{
  "n_kv_head": 2,
  "norm": "rmsnorm",
  "norm_eps": 1e-05,
  "positions": "rope",
  "qk_norm": false,
  "bias": "none",
  "tie_embeddings": false,
  "init_std_o": 0.0,
  "init_std_up": 0.0625,
  "init_std_down": 0.0,
  "warmup_steps": 282,
  "batch_tokens": 8192,
  "seq_len": 1024,
  "doc_mask": false,
  "train_tokens": 92760000
}
Each number is 128 + 24 x the weight over its row's rms, rounded and kept within 0 to 255. Layers, rows and columns count from 0. Numbers have three digits each. The size before them is the row's rms in percent of the matrix's.

# q: layer 2 attention query, 64x64, rms 0.174, rows 42-63, columns 0-63
# k: layer 2 attention key, 64x64, rms 0.178, rows 42-63, columns 0-63
# v: layer 2 attention value, 64x64, rms 0.0947, rows 32-63, columns 0-63
# o: layer 2 attention output (transposed), 64x64, rms 0.0906, rows 32-63, columns 0-63
# gate: layer 2 MLP gate, 128x64, rms 0.144, rows 0-30, columns 0-63
# up: layer 2 MLP up, 128x64, rms 0.137, rows 0-30, columns 0-63
# down: layer 2 MLP down (transposed), 128x64, rms 0.116, rows 0-29, columns 0-63
q42 110:124136168140134108115152111136122137143122134129167104103119077127125121140147146162130114085110169085068105131127168096103107143114117092125147129105158120129158150110156120112146158121184100
k42 135:140129111154145166144135125143106135141144159137172115100121094143134129114124122104152137114154158082095069151119106153107102144166114079115134146120192143158122118116172137122152130107116098
q43 083:131182131105157169095090123148140118090147119070145133096123128126157113155126139127143133133165133153121108126100123087162121110111109148121127164151113095147078164073138128131144107134134123
k43 099:095117143145098131148155139150113125152088160132133090119131143140198118165148129125140142111128130130114150123124111118134065095119149150099136138141198099119152178149119110138114096133124147
q44 099:133122087117124115100121131137094129169103150137144108121115065142136126143119143139153112145133171100126112126141178141082108117123139145105182142136162146116127159135159130189153088102119127
k44 103:161161106147152162114124105081110146101114108116141137121140104127123134090113124087139122138149151093128097136118126151116164157142173069128109111134160180111128100089141171107154126137141116
q45 076:128119115133076135102098144132129081159096135138136168144127127152158150133085106140121124134173134132131103126100114161125080139151180136127180122148141135108143077159135139163117099099127134
k45 071:129054116144102152083118117102142123094121145124117164170129153122116123136137124156134136162135102100137126188132119159137169128119140112126132112151087158119119108096117150151084152089144132
q46 087:102098151127074120116180093152103114142103124137117132155130133127093150151127144166135095077130106122103136127157151105138125130078149131136156120083131102130182133143155105134143170128154134
k46 090:140160109112146118145131136147115107145194127137161153109108081128097154096117144129159125157128130127141135162123121152121145191127116109122164137115114164168099089148148150144129155138109078
q47 086:132109101103109134109149169136105157181112116140147139118126125150135156138114129161145129135151164141120111129144164149091108118091148183067152123122169114113143131136119114163137081099100154
k47 079:160135110156171114100086126079121122065116134136141134124154105107051148125120145099142141160135150137106130154127119133110148139101139079152150150137117149131105128148147107130115155168143112
q48 097:118114076129121095159126120093107155148138136105109157170132122138130108139128126139157155139096069104144143113114125167139160120134123090146161087163108118128159107172159162138116125157131091
k48 095:184146108157126164095103155123108114185149140133164100080145114150144119133129109095121149150146118130128109104160089113134135106138159126115131169136107134131113117152172151119160158169130105
q49 094:172089143102132141127124109117146130113116108105071160159140086137126147116090147131147117140076090091131100167087139117109130124170096108121108138093096143122143098143136161097135126119136126
k49 085:148115144101166169091118103106117120123167118172113088155151124137118166115151157155113126123123128128140125107101159108100081158148125116105124136090127154111126107193136155113117109095115160
q50 090:127127126110175139107114114138157137118147134095131147129136105180080154117099155178150127159093088105148151138092132157165151141125119104130143133109113164147141088109107157089121167138137133
k50 079:107138088124163131114137123145154144130121151057147095119131146121132193144135120135120171122110151094139120107108129126149139126131138155140097156099125132121115142125182103083150146139129189
q51 100:124153149114131137074158119136138110074103123111104090151167159087161154131153101114115125142162143122147108128139135115120133147115142149096077121110112122098114155157137095112128130076085131
k51 099:166134128157141189101136143116145109114141154170130085126149156145130168120155138079137126122149126106121101122111103077090127126140132128120106112107150192110101159152142125107143160123130146
q52 093:111141108120148104139163138153098190121107151116085102139132116157150121132146149132145128135122133108137110114170145128155121137132082131119143177107113079129110156164176104153104120103083152
k52 100:076118124151121178148101090157118157160155118129135085123146134160148115139153081111101089115101114118101124159151116122149121086159148101154126114148166134152140123122147159128157151155148136
q53 110:128089076103116143143116152136134166140109120130143147168182080083151160135127110133140151164145141120120128134112142163124134140082140111140078125120162127093130127169124140087126130112150154
k53 111:162098131118104143091141151102124116102106175107094136141206141100133147113092158149153163128136157115132094125105156131107112152081130105148091132132131147115143143166137126109150116110145119
q54 113:117123131116119136121119151131165106095138141131110142132146159132118158081116103111140150144120139130166140092091078158153126130107139141139051120153101156122136094109106112073118141107155093
k54 105:127154127106166098101157155134146120117113126095071145183123158085117167099120110122115150136125147130166128110095117136146116159102138171142093162113115122110139121106115109120159127089163150
q55 106:126154206122141128110157119139136081097119111098137129092141193130159134138160115122113137086123128158086117134127111074108112132124110141106092137123101110148115168104145126124121146121115120
k55 106:163163140143175142141158152181137114128125137102150097081108154126155153118127133083118130116122128132117086126135100077105123162154128146140102146117156158183109127142164118102123146118106138
q56 098:121099120108093096087152141144104161161076120141147126131108054139131135142097139168155116114121153120111143170094178147092118137103133126136163144132154134137151142118129114121129107118162111
k56 095:098127123113108157107063145134136157148123135146141114105136049142116127120104128128156152124130153141124134170087148160111111112134130084125166109158160135129168143146152132111146118135148083
q57 078:129099134141083165105132133126127128118107159129119119161158121109119123145091121122154155108166168131145117130176140186147104130084157149152123140141174100125103147140171098155148103122096148
k57 084:160145144141115111087117160070116124123148164102102165141135133102119142109101139087143172151143172105153114134095128146112135143092144123150139172137120118079108110101140129128172127096141120
q58 091:169143173152126157134123113121126104111122133081150105131143165137164110113144166087150131128109136110102136116133095099128105130098132109097118145113157062138085141146149168119128149124083106
k58 068:152139147130159190139158118124080116111142149100139119084116162135160114124122127125106136123122150096155096142106096127153131112141140095163084139133162117158076143103127130130161117164098101
q59 099:127105123135120123105128137138104128166090170134137129155133084136135126147108137161140127137148171098124108120154175160095090110117152128114196141150170133114133134125162106175130087105111123
k59 104:164129090128114150121118115084121146129144117128140131133146120133139133103096121094154144168140141112133109145118141187130165146153157090147152131142153173098113077097123177138167144122160101
q60 085:132097141119088149118125129119147109109117152127114122173133189122124147121101122127120122136200110157187131093148132162145097145075168123120115101142124097135111131163116113150138109136102128
k60 095:145114113125137126089108151112150129132136093113105162138136138136078160125137125132119143182117088130151178120120121127142167150066137150135116146148068101123114130117105101106118164142172136
q61 078:145111147121114126111127101132119077130088138117105100162146105150117126161103152151146091134150145109105118101158168156121121132106145148146186139132156132118147111158172126193158099129114110
k61 083:158142089110158144149147153098146161128134083120125127147126108143139143095106128119138136173139126114147107096132117160154181173140150118165138136132127171122107066086131143143171146120139128
q62 068:163110150117160070141146127159116127134122131158128091122118086126107135152153179124177095117098126120121159121150191111106166109130107148146150139114136173117111144115150124159150121132153129
k62 068:149186097112175100166143128147126108131136135120142134109113099150159140078114139104147128117140169148121097098114168131090148144149120126116124162110131173097100108174133121116167111152125139
q63 067:155142134080161134161132122109143128118180139060147098129141145117144144130142108123111119092142161124122101132126127134135123112148095156116082153107131118133160149139140150135195150129073133
k63 071:128166123173168164103125130117140121137148160118127122103148119098125134138137088092129109123127189113137131078130101111122141127101096109167112163106135133140124160195159110111119131161128151
v32 084:158117148149137113177135104139124125132122141143100143121094145117155081155112176134130101107148134138111115090174128120111108111165089136087129153117109115131125155158109104150114081126070153
o32 084:144102133172141127139094153095103124142130126129124147097100130160097166115088163132069065119134120148128123127136146105123125097148165084137155139132124130135119136133128143133161066117093129
v33 092:155156115110136112125072163147172171122130099131122086151121123150093123104121088124119130146140166111165146128072132129085137137154163111161112150134120127090107100114140106104122099131143140
o33 093:125169119111112127149143113147130118085179126149110121098165172109131101095138133108152129121112089090121126167156110095127101153128127147153090141103132117137094152128125150062147132157152137
v34 110:102129143151103136129148067129126093144106085141172097149127141134131080177172147138105093098123115128089111130131116113128088141149144129107139110101105114132124158130161113172098121132101146
o34 121:122098117129148122153117120098126139131107170100097137108122119110098142118106124138154107138156138142158128145109174163141093104127110108163197116128137150137126115167154111210141117107133119
v35 091:120137115084122109114096131159105193120127107119134108114140110123131094127130125182116126099162150141157171123148157162145149131168123106095097176109100109118103142159132129158090110131127125
o35 085:111124133163165160155154124093098138103099138088122155101088149135119107112128166116098089115121099115136119152157129107109099134130129157147095169090128157121089143171131152112142128172148125
v36 079:125118122135185108101151088146110126130117114091134107146096139206147091117106169151105140109147135150150143092115157123132108142141117143132108130110095133127117106139124163161131156104088160
o36 079:116119113125121118146118135101136135130113162130100132064118148156121152127103095109092079109133113154122117164120134157111134102104115107113147135169108186144114186136138142076154091135114128
v37 081:111146115134119125176126146132098102135118127133174101139044130155144080110140118095134125129148173160141105134122092071123082132123115116103134125137150146135102097118120128154099138132111117
o37 090:117094123124105118153076148124124148167143102116128148064136152123119156100135090137101083107123109135129119154094095117165118071115128123140152133143146106127099140148140131136174120101092103
v38 108:111161138103123083194114105154148139127140119085169109141083131144114095139124072171127137109119131109154126154148110133131103125129096155158149157128125085118121103166134109152143144126112113
o38 106:117107122139124142115107127131118120133139144187110128063105115154114096073136127137143154131133159115123146146098085090104098083145139141110182139122156154132099131145110150154134082125116116
v39 111:130102109113128110137079164151132127102108108149114131150176090138085191098102111119121124156126141145113124117075155141124137143127121119139116097133116188123159106115112163099143146142140093
o39 112:111182137108134129154163133127172122114164131123142097133158142127184126145152107109135134160130131091109144104158105133110160154112135153133067125105125103109139128105140122071144152147172120
v40 106:146146071122111141071082122123121109138114115101113128102175111132124163099131136132112117134122107134140171128116144167142162096132147102120150155139100067135142147141135117073132156127148104
o40 110:116136129133134111084185121156153131091107128115086111177121112158175105185149168132174123118127148107112139139154133118118122179152145145113099115115125145120100127152117132117107147163123138
v41 105:142123132090140163115117136127140111158140156149114098109152123120109187140129096118143144174093093112162091131093109101104136104109124108175146109133129169089130114137143144102131146161155088
o41 102:093158120096106136096175099152149127138157131126126124174179127104168116144152136139175187140149156109153148123135111114144152157101143135106125144125142093146116107088134102135090132144127124
v42 085:195114127139095102133125094136160098146182120128099067127140107157126131157130130095077103131126106137150122136116134136080120138143135157132121079130115149095124110172125147134125138147129113
o42 079:143138098158144117142126128103152168122162146108124134121126130130119127130121120088168128112143147109179117111109132107145136141099131116124176112093135066137102143141167087111118059169107123
v43 080:122143105155160140101111082134122173122125117101120147132149142211146145145131067139111149127144115144126123134127139122147122142117167131181153132158108110105115073145114142099141143125125153
o43 070:116120118094119118112176098119150102092165176142093097141133121131130078155144110110137164130097152147137129146091121157148099147134119129122095089158087157145123143114131142134154134151075118
v44 107:118135130142141143183104158113135133122120092103152134139135109137119178089125087168163154181121147134128106172141122142116101131139108129146136121128119106097153062108122149084138152113152140
o44 108:098146125089098099142133129160139144133187136183116098113154120128164088127165135124101169103109153091114154128144100111120135141107144154091108093133139156134147157105114140098149154124147118
v45 097:138128109157131135106109158127128061147120137126104123129133097070117147154102159090133133144122129108143125194122123115082135144164105143097141080114123117139154113091110113122135155117159097
o45 088:116151108169082104179114138168154109137120086157155131120127103159179170138153152092145126124119130087103165109128120121113139159114099129123174128110134102115144101110122096136132107110149135
v46 092:141154106184153142113131162122108130143137131084138153168097163128148127119076127088131144149130147126134093194132152123091135143124131155125102117139141124099144074100126140130136143115123173
o46 091:116140100145075088122084133160134101132186104178144113084130132147119142124135124098088142107107117115118140131109113145124130157117089135137143099148094164129126149104092129086135134086127142
v47 083:117090147098141081133104096110123157100115131178135145157163132120131136153120158143119102091126117111108149094102106189117121165115131142132121120121086103179122129115128119129157089119170110
o47 077:164153134134158150161141133150136097096123155155118109132104117132119091122104131106155152134154162130085110089202141127125098154142110116116100158094142124113181137123155142105159135153142129
v48 110:154143123121106170148109108132127091134143124182088091085085110148141125124156081101139104117135111164152122131151125079102129119182123123122144109128142121097136126149146121126084110138087129
o48 112:140091118155134133132124120110141157126155110087129148108163162097131153132146156144130105120121096148179127118118119111151105088120152115124159131151129060156071135144137114151164084142112105
v49 085:124088140119094080129142103101067140156122140104157122124132121153107146131161166090086117075090108142155126127108126149122107101119132125126139132128107149140115148185126135134125122145144074
o49 076:132137151135148157131113133119151133140147138111090109109134092180130142138111110139166105113193209132145108118121116139166135139104105116097109135104147092122096109165139124166129145142104128
v50 091:087164103152141180123083140101173106140128086168145147143157124110118155138124128134170134152123144104134151150123127152128111166138115134094126105123128114092146127055130147092131117123133142
o50 087:114135133132114101160174146164140141092146105132139100146161137096150082108173148117111147108098134103095138134152174105113128161139139127126130087129126161139161155115131133094160170120161155
v51 067:152094154133120145144152126154100087151171136117136092123113146125166119138144166120107105101131096153132116123132084127131114121161105163119141100130165174127085126163119170168127170117149118
o51 075:124098098156130141117112161099140158175116136106120177104098115128117161160114100107151108117150128134172131128083109117145133084095130116107169141128146099093141121133153106111095088128094107
v52 097:147097086090120177133158147116134144116129141175089152106173110105142131134113123073152108125149111150109127166150128121143139144146126143065132075130151128097113128145118148111125112148103126
o52 098:138082152181118079132141134120138124150159107089159135179132147129126103126127160109103109125113136134156123081163168137158144141092125136170137111122110089151177140143132113125156132133105126
v53 109:114125143136128137139168174096170124124120135161140123124127131090104113114149114146165146169120174103171147139127126117088126143101101122131124121121172104068126114071119128131123119159115171
o53 107:141129155100105127150121131157101157138140081138158120144140173107118099090120135144080166091086118111126111118125153089142159121114161114142165136091132165134117160121126139122118162091163151
v54 110:133144115156155102098137112148110146150128123037101148172126123137148148135131148163129142137128111109125130110108124137175106105115154125189127138116081105166128118133126126114163152090115127
o54 116:111152100117112125099144116138117100129102160178088112122122082162120126124130124111148137154141144121118148150116116155071133138146102130092103106187122176114151139111108156159088103138105145
v55 099:133134144149108123142121145121126121160125134137134117088090116120139115111105186132131108096144142121126155092173163086118126102136102133079131176077110100140135178140103124160102120133089144
o55 094:130127151147119147117108152112104133149095109119125144096136126159141193114112167149068070123146098146124123125107162112105140106134170095120162145122098131122084109154112145150156107130116141
v56 096:148109086101146086123152047141107142123119103146177126134137138133118093132112091150134163076135151136113127091122110122129130115113146140152101127116127141099080119116109127165135089119128111
o56 093:122123181127116147205117111108131085130131160135106156091083148110108110083094082122121121133160101165127141103133130148145108132131145118161086148139109130139140147150135133097130141151121142
v57 128:154135127138126155104121108060075119124146100089111127118138155079130139103110101061148125152128130131145125169131125120134138146145152079119115122136145122100085102120114141104150120129170120
o57 124:138141135144130133159123133144132141112168103111120141122130140139140119117161139089093080095089110154121142118103101114169140147116092121129051129131115120139155140114121103054109160156128126
v58 099:147138136128115136145136117120130104080159103125103141138167122138116159093108093093104115125149158142108089154119119118129128198171132115125095116128126186131127110130125156132138110100165074
o58 114:121145139132140128194124131102146131096156120134141129107155118101148133114165096112118094128119101138115147121120110151138140146088108155132056117128129063132156105113123100115146162165167116
v59 090:125144148108122157178149100150167172106119121101123125145127132119114098114140127103119130150110114094131153144144117152144138159120103118141115163125106039144139104152154093148138159120087152
o59 083:161109110150159113094096123119116101105112131158148113125111155139097088091157127157149098127097122127120140131134174107098143102116087146138135128139159181157127161159117132113102090144164094
v60 075:159107114074130157120137173099161121136128121106142113101169110138118162104089164146109126177130136145163133112157133140135153131059133108126127146153125105120136144141140142092153158128166144
o60 072:110128148074111106075162122159112151121095121128138100185123098125147108159137142125131160115124152128116115139160162114107162173105126160116086127100125146108125143124105126121097174161122116
v61 112:123136128166136117138157122133069165112101143113124170134145169106150108119131137140127108119137124136087137116135125135135138108091121128104148195169159109135106171130099091119096080113119161
o61 107:152103124126144119109109148117095099146110113112107151163101102149086121155109158154105108124137124154130095128149123140137122136183142111157095111145118180112161107110093185138144148091097150
v62 102:108103139115117118172150140173170120159136160120127117145096130149155113155152157168121107110099119145111096147150134099119108150146087154115142121115105140166143144176152106160108146142095173
o62 109:121109099133134116097106133097097123156112150143131115099124099129099159120104143153138146159158170127148114146139156149089113096121127133126196138125145122125101113135141133207155083104125125
v63 109:131132128120114122148116179152152101121109139165109123110098084117133120120126205125126086127133141140112135133154138109121107157141062138098150125124113093148135162163125094121103129125121180
o63 104:139108114157137107117115165125097148146110097129129129106120129143151162131112157149103099128140129109113121141172167115086136090130145114131180160086150099100093114131129148158198107115134106
gate0 056:073126128115111098154124121119147124156130109135209156107172114147155101080081112108095107108117122117123106145111145107105134154139118113136107173126127141130155109150128100134107121143089113
up0 053:124159142140130135146136125108133148131177127071129160139105149101112139185071114113137179120163119129148129076127129128115095152148135147140122144107125116147114162098138095150171110156146116
down0 057:133110154113163108154096129131117110124119119139150154131175136131153144087120097079125068141117120140118127180159151131114124169142089146143104089155148115098140109142120111132071124104140108
gate1 105:132128139067137111121107178130111113101162141109163118122167116089084092109105109147102107148098131115094133160119155184151137148118136123169164098152140148117128159132115125104131114130116128
up1 109:135126137079162103129114151125099119098165132090167086109141119097100081100098110145089091140102117103114110158102146166150139144149126119154136091130142134122116171148115145098145108148119138
down1 111:154130131080127152132134146131141103117147146098144140144168107072110095123111141143143171133147147124094134136111151180122111169122137121146212111126134123108138151131127133176130095117119110
gate2 112:119119101139125143117143141152094121103130144149126134104139119124120088140153086097155142103091091138154121152142107103141090120178110108147131100173091137134167112135137142088107191160116120
up2 115:122055086118132138124117155147103160121119163135144112127131100113138106117147091125127127119113074123141069127103151108097085133164143126126122113159102133118152104142117168111119164169121127
down2 116:148192145139099108102123114121106122141106112144132136124127157118109133122105176143151175117129145124145095091137096128122147119121104092141174133114156116108142132135139128191127067114084136
gate3 146:147151100105131119131161127101130093104122129147108138138112151169126134062121095119110107129085095150145111181088107085135139113140098092155123119118083112157136105130109154131085135120131134
up3 135:149127086097122120112168137111116100101100161149095136161121131172129137069113074144132111117121108147134102175091123098118106106112117108147163122121114115142155112145136142165084114104123143
down3 127:108125117079106134126144123125163118161113124119147121179136138115093136124112144131133186130138179103138135102148147133101108139134139146136214132128158122123142126119147118179170103124106108
gate4 114:168130142075156115142140162136139149145118081168160155125109119134121131080124136118108128088071126156137104138078133136130095118121105108142170117128108153152134094115174115114122110120104131
up4 115:142091078125094109118135101134161110132128164147168129104115150132107138166120126141134130163115105152116167153132117105176127139154122144106147116093145165178175113147125104120108149077137138
down4 121:082141114174109116149110125135108127104140146098095112132121134149143097168145117128125119160156127101144144123193131121126156120128154140125070163162138094095148147113091136144141160147168150
gate5 053:112123139122115187152102150119131119145165114092115135077123168132143130077141158156133112120136102113136128072123123109143089128112144120126125147132111076136109079131166089126169127141113130
up5 059:150107093097132082119123132165120112126093139116146153169128103110148103144102115101132144132109106149144109156160158160126155123133094158159128070089137148078138154158156161126136108137119135
down5 057:136116110121146119163093138188117151136148138160099136099125151125144154106148146148152099146098141144143121139114132154133130125116107148099111107189074137089150149147126128092072136090140142
gate6 031:125109152078135115183155149115109112123154100139116115099132129132127074143120119186109096161129131122162151154084146105122107100135178121112105151115105088152132130167123114116115131134110104
up6 031:144167106128089119156132122114148125116144108129132114166147128141106123131192186099102125118151158124136112122082125137115115124168109144099161160097109168131124092172088116157113134111133139
down6 031:099142133130105158157125208122075141112111124096126134154149103121151171137153147099135143126109120099123122132140123125113112138150128155159178164085109115134133134130122135146147168180110131
gate7 131:166165132099120112141118103145106171121146085128120167097091157099106133091125086152116130116093142110149120124102137095127141169131131126153117130115151131155103110107147125077109126168172154
up7 127:080106125153144128128144154109161069125137148119149096133150107169156112158138175086121109131152102149117122132148108134149137090145113113103115138127084116106153141137099137150142150100084087
down7 119:099122123157162129140119155142135122112163134135141111113105124148153136116151148110125073130111089144109154150124095119153144125128083144095037140127108108102129116130107126070134161150122120
gate8 137:149148130120137166127135121118138116088106155113113077098102133121091135139127065133171135132120171131156111069120113115173155118147095119113083127147127128128097178159131126115136137131110134
up8 128:133107107119149127113126129133137099125103179168145074092068152147120104132131150115164164112117157100121135096113121105153140146148104133111130164134129134160142141139152088099081102112112153
down8 122:103129164150105121134107143114122142153141129143160184164140144125145135110110188114121135102145093112110179161094167120088096137113134131109132159111155119117164078086117118120110121129128130
gate9 105:159135171138176157152158108128157125162123174137151188108154149097111131114113135163131121096155129108126137094148137145158114132106161135135173118168104152131115155106146135163158130137126139
up9 104:130146164154163135172135120146184129155143132148124147085152188110132141122119112126108118105126105117117156114138113123169117165128147135119170092171095125147098148094141119142129155120158167
down9 104:115111119134090120136102152110139082154119124123145114179134117115102144140111140156132184130137165098177110115147134147122123122126145129125176138088159088101100126104151109174142113094167116
gate10 100:129131104176122087128113132097161141141101176134135097161115122090127121133161130090149101143128146109109135141138164105145149077106133127098117107100089123129095091123114174123131150120146178
up10 097:148145131152140056118095116102128158145086182113115116139117113063123129132120149113145109129142161130136120120111144146116136096108124128124083128086124127131102101133115180114178132119154140
down10 100:119111116127117136122161123089141132137107175104121110143104142095106101131134143146133120125182143071101116124151155137134147120129147118128208103124094089115097115117146120159096120125147173
gate11 123:121118117142087157154164173164156143123142120176108125136110174112120114138182143132117109132113083121120169140118116088146116119097131122097105124123125140141147107098123149119122194134085130
up11 130:131152157125184084114093081093105115129137126097150128116141086143124156118088113120146147114138160133133093127128140161117144142173098118151140134132123119131113168156127115130125070126183119
down11 121:132121110120107134145128168151136132139140112156141125100108166122123135132190150133115066136114103144118148122121107112156116117102148140112038133132122140136144099108149133072118171135107136
gate12 120:102155167145157111140133099132141085112109145115106149110167181111108126123103108116092129132108169140139107162123143111174150109110126153161133135092125118121132100150113162142132110192164119
up12 124:151110068123107148122133147138111163149152096157155122113088074157142119119158126160148127114146094106123142098122108125102112132159121097097097133150127136131125159114148101099111157077093143
down12 121:125116117109141146140115150115118118130137085123110103126081113164127116126159132118129086142109101154147146109109117107108130126118111138088041129135135122125119113139140088047124118107091137
gate13 057:142064136126145125143152136088119139135166100120165125161114117136119132097163111128161109174145164122102133111105155113102111118090108102174115123142112124128089130102095131108153164159093134
up13 059:157131103134142137131134164144105124131121091159176109158158121137098137180133147116117149157111101154145139095146160141136123161101114155141182142107097144112162101113098121155088158097142130
down13 057:114111119150150173108144122118110113104144117132113144128128127141137118160124175117121165136082091145164167115126154137135117144157098120108177120093096096104187090134114139145132153144162093
gate14 091:142133128143147100122099130108112151093182121111122155090148143103104133146112062111115104094128142115156091079108125085145161165115118115147112152086127108150111125123128124148131116162164127
up14 091:140139116168127097118112133110147153114116120162113169085141157087103150143105067137130131131135169147119123109158134118135105152121121107143163146087137113159104131124152153201114099143138134
down14 097:132126124146096139124127128130144139096136155133103139116125129078149156175096087156150172099126161144114108113147166115111132136124148110137161144095123120147118145102117141224103121138129127
gate15 115:168185136110125117089142149128148140107164138135126108099138128106097085134129115159120102114148095079127120112082151145114137140114145163135084100115148110138135135147095142148127170128176096
up15 108:083094100125142135159106112118111120131089118158114125132139142153156151126140132079076142136104146163132131158167097093137135132143080076120159134125102139138140132105127132103142090127085159
down15 111:096102122131106114144109120145139124119119110117126123125128127155146176120120131112111102156097129196110128171128080116140126136127081103111075157132097133128135130134129140042143120146110149
gate16 120:131138106129132121142137110102133171090152145114115127092123110128108074095179114098110106125129151159160138126101122127110118127166175134146078119111117133133125124147086168118089092174124113
up16 119:144126117105133147128122142096156173091112146096109135133147111116096085131164118073145151140109142186161174139117129156119097110135127148134132133114104160117151144140098126146083083109142148
down16 121:133115149120119148112147125101150136121091148109118143139121115102095120121157140109115163105132143161168129127102124141110118133164192151134170099097129144103152129127109159182091061124116108
gate17 052:106121101120160144171129106149162115128181139149125081110155138109132124184122171124072136082169127130141119131133148130131168151155136137124154158145134153112133141125080132099141127137109149
up17 047:114139118146129114095142139168152107126133158157138094160126141115136146138150178078160141155132131136140125168125146184110157113109156158131159083144130185101134132095108109148135103127144143
down17 048:164132149135104135105076127113150129146155111165139174138171145090150154119157132144140173137142112139149096159114107149133137095136141136137170096158108077120108111136114120158153111111154096
gate18 076:161127096138094183099142152151137114161069144124187148173146120123128098126138117125081106135124085101127123118127100101141118139095146144093161163146150127133109134146117143131118120093130124
up18 077:117147138116093165107123155109155074135121114126105143158134124150133078151110100135095122112110114126149126143072095125158141157077132163117136191117125089144089133140114117101118128131141118
down18 079:128129121114142100146149110170138162106115126090142132133141121098130168125130159116131179118187131111118106121149145119100124111156144085150156102132126153143152129141144142214139107123118092
gate19 125:161108094151123151104102084131117120070138118114092133092073125118092148095143133085105109143109135132133113123100138122155127156152152123097138132163110128149109109140093163111097096159141135
up19 124:101125157112147125206156169130133125155138125143163100124155133142135112144130131162152120122136086122152142110140092098123151093139094112172090098095139132135131163124135120114163174126112110
down19 122:122124145161158116160121155120142145127146123161159126102136131158129103108115124137130096140099100127152178138105088106125160115144096106135045164123130162137096161133124123096152165145114119
gate20 102:192145136119135136119118099124104161100178124113125083150146092117129130101095127106105108102153125165107152117081145146149100154150100119136109083152076124137105144108128142112130118111113151
up20 107:147163115109139135100145144133120138112191148115115095130148129117155133114125118152166136090127175166111115113128119114174133141161120176124141152134130056100103170129142140114137139107114094
down20 109:150129106116150127071137112160130119099200122112127091160162128111139130095132118125142178130129159147112120121112101108170116163112159126136130134121143112155095174153105144121137110080120121
gate21 113:147129139084170113145127150115116154120136148130109103124127121090136146131089141167093128169186159131174099140137127126131151127195120097109161103114139161106110152132094121151139117119129103
up21 118:132179128115142106159129142115112146095110130132106106084125135114086095162094127175097118162130157151168142128121098121143152143150105086147102167124120157124152119101142116133178090122121130
down21 115:136153109100149126151166128152103127149135152107133143116138110097072101118119111180114137127146158140144127144158121113144121131167097079132164136134119133135139122106140124174187063111122125
gate22 140:173129151114122116143117105100129160160142128139104130140137143127099120094121141117146158120157126083170098160126109102165124112160102095147104130147120098119122176168068130106143153152164141
up22 133:167132132106113116148114111112132163169117155132103112134134142136108120119111140132153165122152127069177095152126105113161107098160118090138116138151136101126125182180084116119162144135147141
down22 121:133147121137102128102129100115136136132089158150121119181173175126121127155114154126120212145131160065155139120146148158119115107116131131122125120107158083093126135136116113153139120112141120
gate23 113:119101117099100088115104127114110094146089148131150119141104100098147131144099115089122083080110150099105102115120134116152162168120145108156109114138143159104117135132143179138123131177149158
up23 116:121118148125091091117089126087127106128088151141132141145092124126129132165103136107119098091070154129116107126126109112162168172106108096151124127122135152174112124111135140088093153136143161
down23 116:135153148105091133114105102084113151134086119113106132187129129126107141136111153149162134092135197129125105115140126152109125123108135120121213112099146122164131130118125111156149124109124120
gate24 100:180107151104108125155146146097130164140150124089133092169118122104113143122133123134131091163137126095141136123160110102097125101159143080144123142106092184094137140111085153108123142129116103
up24 093:150165121134086117154114144118111154143146107152071112167140117099095118180135132126147128118125131117109145165154092128138106136171103108148135164084112159139149145101139139133108152079100116
down24 098:122163146134131145121109112127112103150121096163109131168143134110067105117127141149151190111141150130161114135092146154096113162147111118129167124141142120131108107103145130200122088119141130
gate25 027:139093152147142154151159139145147097140153136142091132164089148123129113136134140137097116149182139132135158126101129158122111158131125125217142147115111157143150147175103128107149128138108155
up25 027:098138126106127125141121086134190132105142144097136168088098117132169116120110123135082127121129117114109097151094092133121116172147125108151095154136177085144114147139134144141145118171145101
down25 027:119114176160152102124131125207137113165112154124142110180142136119169142120143146153120141129149166116149132121149105139103139136096149105170120135150130177150117141128126115085094141098123121
gate26 019:137164107122148072106104132087094145100128139144145092169154137131150117106122141131117149194104087162117128137137131126130110110141089143163129108112142135148152101147104153128153082148121159
up26 019:103097122101114169151158152156094123148170122150117137138110164155156132119148152119187142116138127134153119108156157141148107111137147136116117086139151117111144070161109117097139180144125108
down26 020:178130127104162150103101152137093173127168119162050122148129126121120140081166124107110154148122106125137102133112138143113102095133143130125139135170119134129153140119082104159110123151132135
gate27 124:121117108109114084149168119112169130125168161179132133113109114138102108092106096148085083100152179106102105113134146111146162117146131110127143140133116129146172107126144155141124132160149101
up27 125:104145131105128088151151111104166132102144139130105146114068102133105126097082120161103086077145172134120098140130147114132151130138135092138100157135124104134151122130123163104131146139140072
down27 119:111118115124093113135158142129143117132126162146178112155144129151142128124128120132152130152152132101107133094143140132106120097106126131084230133128109115139148105110171122191145114122133125
gate28 104:117129135148150148140123129108134136144114101118115164136125116114093149100127103101089101146114109134129136170119164113107165121164153108115116113076110140106143173146156164185163089095115098
up28 100:138115151148132193114127127139158135124134100118109191132158096122100118110119093108110105153100159116166126151120160118083127120135153139097155125101096125105120158148145113181141090121113138
down28 107:124138115120109150116138136119147150135130158133106147141159099132131139152101103128146145151118126108115143139114135105099149158150154153116195142119112110155128151098155114222164137082115154
gate29 117:177101094130126185100145101152115112112184133103138129108100125150110133140148132139150117100103071112168119121125151125104132161124125141095094109105113110117112122110107148153168132124175141
up29 120:094142134141137102166142156116164136143091075162144100125136145117134119120152120111090130156128155135079152128130096100167131081164118117166133132139148139157126133131152117095071141137092130
down29 113:077143141142145116176119154123134137101102121124160111129110143120116162079103124096096144169112143156145133139140097119150153112132110112135073142144166132134145114145116123073123154162076126
gate30 105:121105192129142141139140113184174137135134101119130143095121131142137166088122116159100130077150092150105154116109123094136132171152140133130134136160085152116131137094094121118137143137166134
up30 098:112160063143105114138111121126095158113129067114134112125102160132135099141123128104106114167099113102136131120120097113144171137106114136130079141116153074123114119121130081084124141142104116